config = dict(
    tie_embeddings='early',
    init_std_down=0.0026,
    beta2=0.99,
)
Each number is 128 + 24 x the weight over its row's rms, rounded and kept within 0 to 255. Layers, rows and columns count from 0. Numbers have three digits each. The size before them is the row's rms in percent of the matrix's.

# up: layer 8 MLP up, 1024x256, rms 0.0996, rows 1014-1023, columns 0-127
# down: layer 8 MLP down (transposed), 1024x256, rms 0.0907, rows 1014-1023, columns 0-127
up1014 114:104121172130130108118120134173157154117169110137150121124127153089152129101123103155118121139155136108146144116134134125111155118131120111137157133131148105109168185104168128126138127130125153134135128121136115169105146117098147105141119090086130124142139117112142131128088161123107102139115106116105135186115105127144162121157110113123145153089102107122130146141069117112157141125122
down1014 114:077143113054149148126142132123097084169130125091115165067167168117152115124121148113124157121143129141114091107124115170097110151093138122165138124124136093111134127121145147127124139085165097123124129170109116165081139122126151160180111137115150097121143139119136107172153131146152091107093082097105127138141147112163145118117094128134110100098143114114092154116131154152145176116155
up1015 103:126114106147149144113112132141184161170194099119110099075137114156137124133099112155138123144139136110139114110107070118118121110091118121148120165154134168114107115141113110107109059116163095133127100165130101194127153098117095094152129142127111145185052134107131147162127139129162149117123099123093160127131123108122120144123137158149169155101099123114149140157126129123145127077132
down1015 101:112131134109111144125110162133172103149109076149130143143106164158149103136109077115155109108116125158129104102143132122141149158100171147120112118120112153133138133134158105112169126108136173096138136113104141115149143111122121118132141095143110114111099125079100152129084121091128168147131120145101130115166141070111119115162125149145114075151118129150159130146151120125145185117151
up1016 109:113103118151126137146125139176168154112148095098085089108165149164139132118158134131175101140104130135122154137116097049129087127144093130124162201104129103125155107099159103128115136139101137153155110150151102116063119124116106136130116121119116134162144184115110151155104139153102130139105082084122135111126099138139150086153115109128162090132109098153156124141094084128154151113123
down1016 104:125136144173091144074125175151151152110138114148168148125114109108124124143137137142103148093132106110115100150127103126097176111112154135116121118128108153133107066105136138106169101122165158135156138059175132136157118081096125102080113152141142154155161138108099116074140105124102141123141159135116169129174134172138129157125126119126113185147126146160152135109106155125101109123119
up1017 103:154128121128147120151117128150130133101114120155077134110151116162141155094150123154141120093134137139140142098083149120135118128158123107118140105130099155142107163131132059136123108173155166144083109119135133145103126144112161118122133143151119174117128115134106194126112150140111116118134096127135140092100116149090104143140116118095154099146130071118110132140101141139145182130129
down1017 103:132166114120127136141104144123071126162095096143147102115126104071125119169138124157153175156125153113096083149135127125132155109205110101109149118109130157121122117153098145137134119163095151138151126155150111127127143102146132121154165142129154124131116121104130084112119130140166120152104127130152107145135132132119138122121118091144098080127102161098134174118116129106096150151104
up1018 101:111138100116117127127143140153148101168117138133111139102138131115134161102142121176145137116130133174138118104157117150129127131139107083140139133142130062103157125116108113120087146093135069122143150112163096189156113118129136154140123134142119120093168148158150186156111107154121160111117139136154093181072094145118168136095162089150116116143141126137135129161151138082129128130121
down1018 107:121127126133106129105114085119124141118138132135169159160106091138121091116164110156113155148153166135117150123100120132113126119118149174104172133170163134099157092115124144118156146162134108116157124157136115120106096078150094148089120140095114124119129139111136132117117167151169081146095187117168123143166105152136101148140123098130112155117125169138142172097108149145116131113134
up1019 104:112107097136140135135142148138112139085158126156075148109127052097209129144123128116123149111126184135158176138160101149115128082166132118124137112148128112123128164105159094087121141119087084145082140162119127116146141121135141089126129119130106121170137108139117115154164142127120136124159110067122085117101141131132111089128088115112139169135106133138088077136158130142139132128105
down1019 111:149176096147137115120138132163153141070154160126102145114133136100144179149104121112078171159129103106102114107143121143130089130134107129128147151142117120149125156116106128134144083095094111167104117140118164165152117118137147119100118103110159117155151134123083126144186104124130086151150165105140143130147117131107091148147160152123086117133141135113170159122093146163160133161129
up1020 133:146128154117135110146129116119135154118132120186093130116174123149124132093135137130158111088094199122116135103156108092141138105152154144152141152083131139121099119153103096134143120159129183097080106116183127140116113168130145112118114120109129180159105144131162167148168121111162107133117103112128146103123129156126114127134146101135192116095118111114146074176132085092141137084112
down1020 136:138144159141140158164142117125116145094122132105121123153117143151100129114128161111107123088117176111123134106128138096134145151151132190113120160077092138170124111130104124161140124139142140052172160080107116118120135142142145171129120103179153130157115102157095121150113123137106123092113117113090199143137131169148135116123151147118144130108147171128083127107156113107130119116112
up1021 090:141128098190162139149090150127184153173166156133098105119185129128119104101127110147142127133124128125127142121123129130155134094111090129134105102129088112139118150136144106067105104131148136119084167130103095138129123122080125130176104132120127117117073129135159102157108124129133121097127072120134119125126151104134091148148145110122124138086115125127142127176128127066142105118098
down1021 096:118109143104121095122123126100125133086134094150107132114109098097119138152131122115129110088087117164144103132069138119133125117153113100066122132123137121131146131144157143126138105136133115168130155122125098140122150109124115081120149131161119142125100147135124181136137159108118157066114076125073124109126150117183124154077144099135166185162079100138133152109120127124133118163113
up1022 106:154125108129152118139140161118148132139176104124126122128147143166145114129137133140127123124122151121133129157124118111096162115171106110129122096092140156078176142102140139115159073144120153148132096109117156126071175055110140102169103136122113118106127132157139171130145122119101094120115098164162165121164145115116126142137161128112167147065144120125107133177133077139138106104100
down1022 107:155191114136155131156114101136144122144113128165139125141134114139146120146158126135169122098115108124143120184155103103122103164095165123069105107116144123112109140158137142115158121170156107135103123147141091165127181123129137140138164104086092131103108176115114097176154110117173141096143131141135132145134119108103080101117160134129131127099079088153124132090103124153155099131176
up1023 084:135113120128114088128122112150160120136115173131102107135141138129132141082157088111156169107128163172102097124131129152076113142130150165152117164102144107069162138125089150122118128129142146105116139160130144149130137111122117125126136120129134135096152167135171148159132107159083109141150123113152098157111127123126133127109120085153113109096122127092152126136117138086143188079052
down1023 078:095138157146133118135128145116148125080142104135133120095135074099161155122135141123139113150099128155128120138094143129135106102161117108098112140126161097139096151141114173132143111136131146135091141113163123142128134109092129115167108152135156203097082133170125156147116114125098151121119114137147094136091128129147163194130120135149143118118186110140158126098158158137121114134069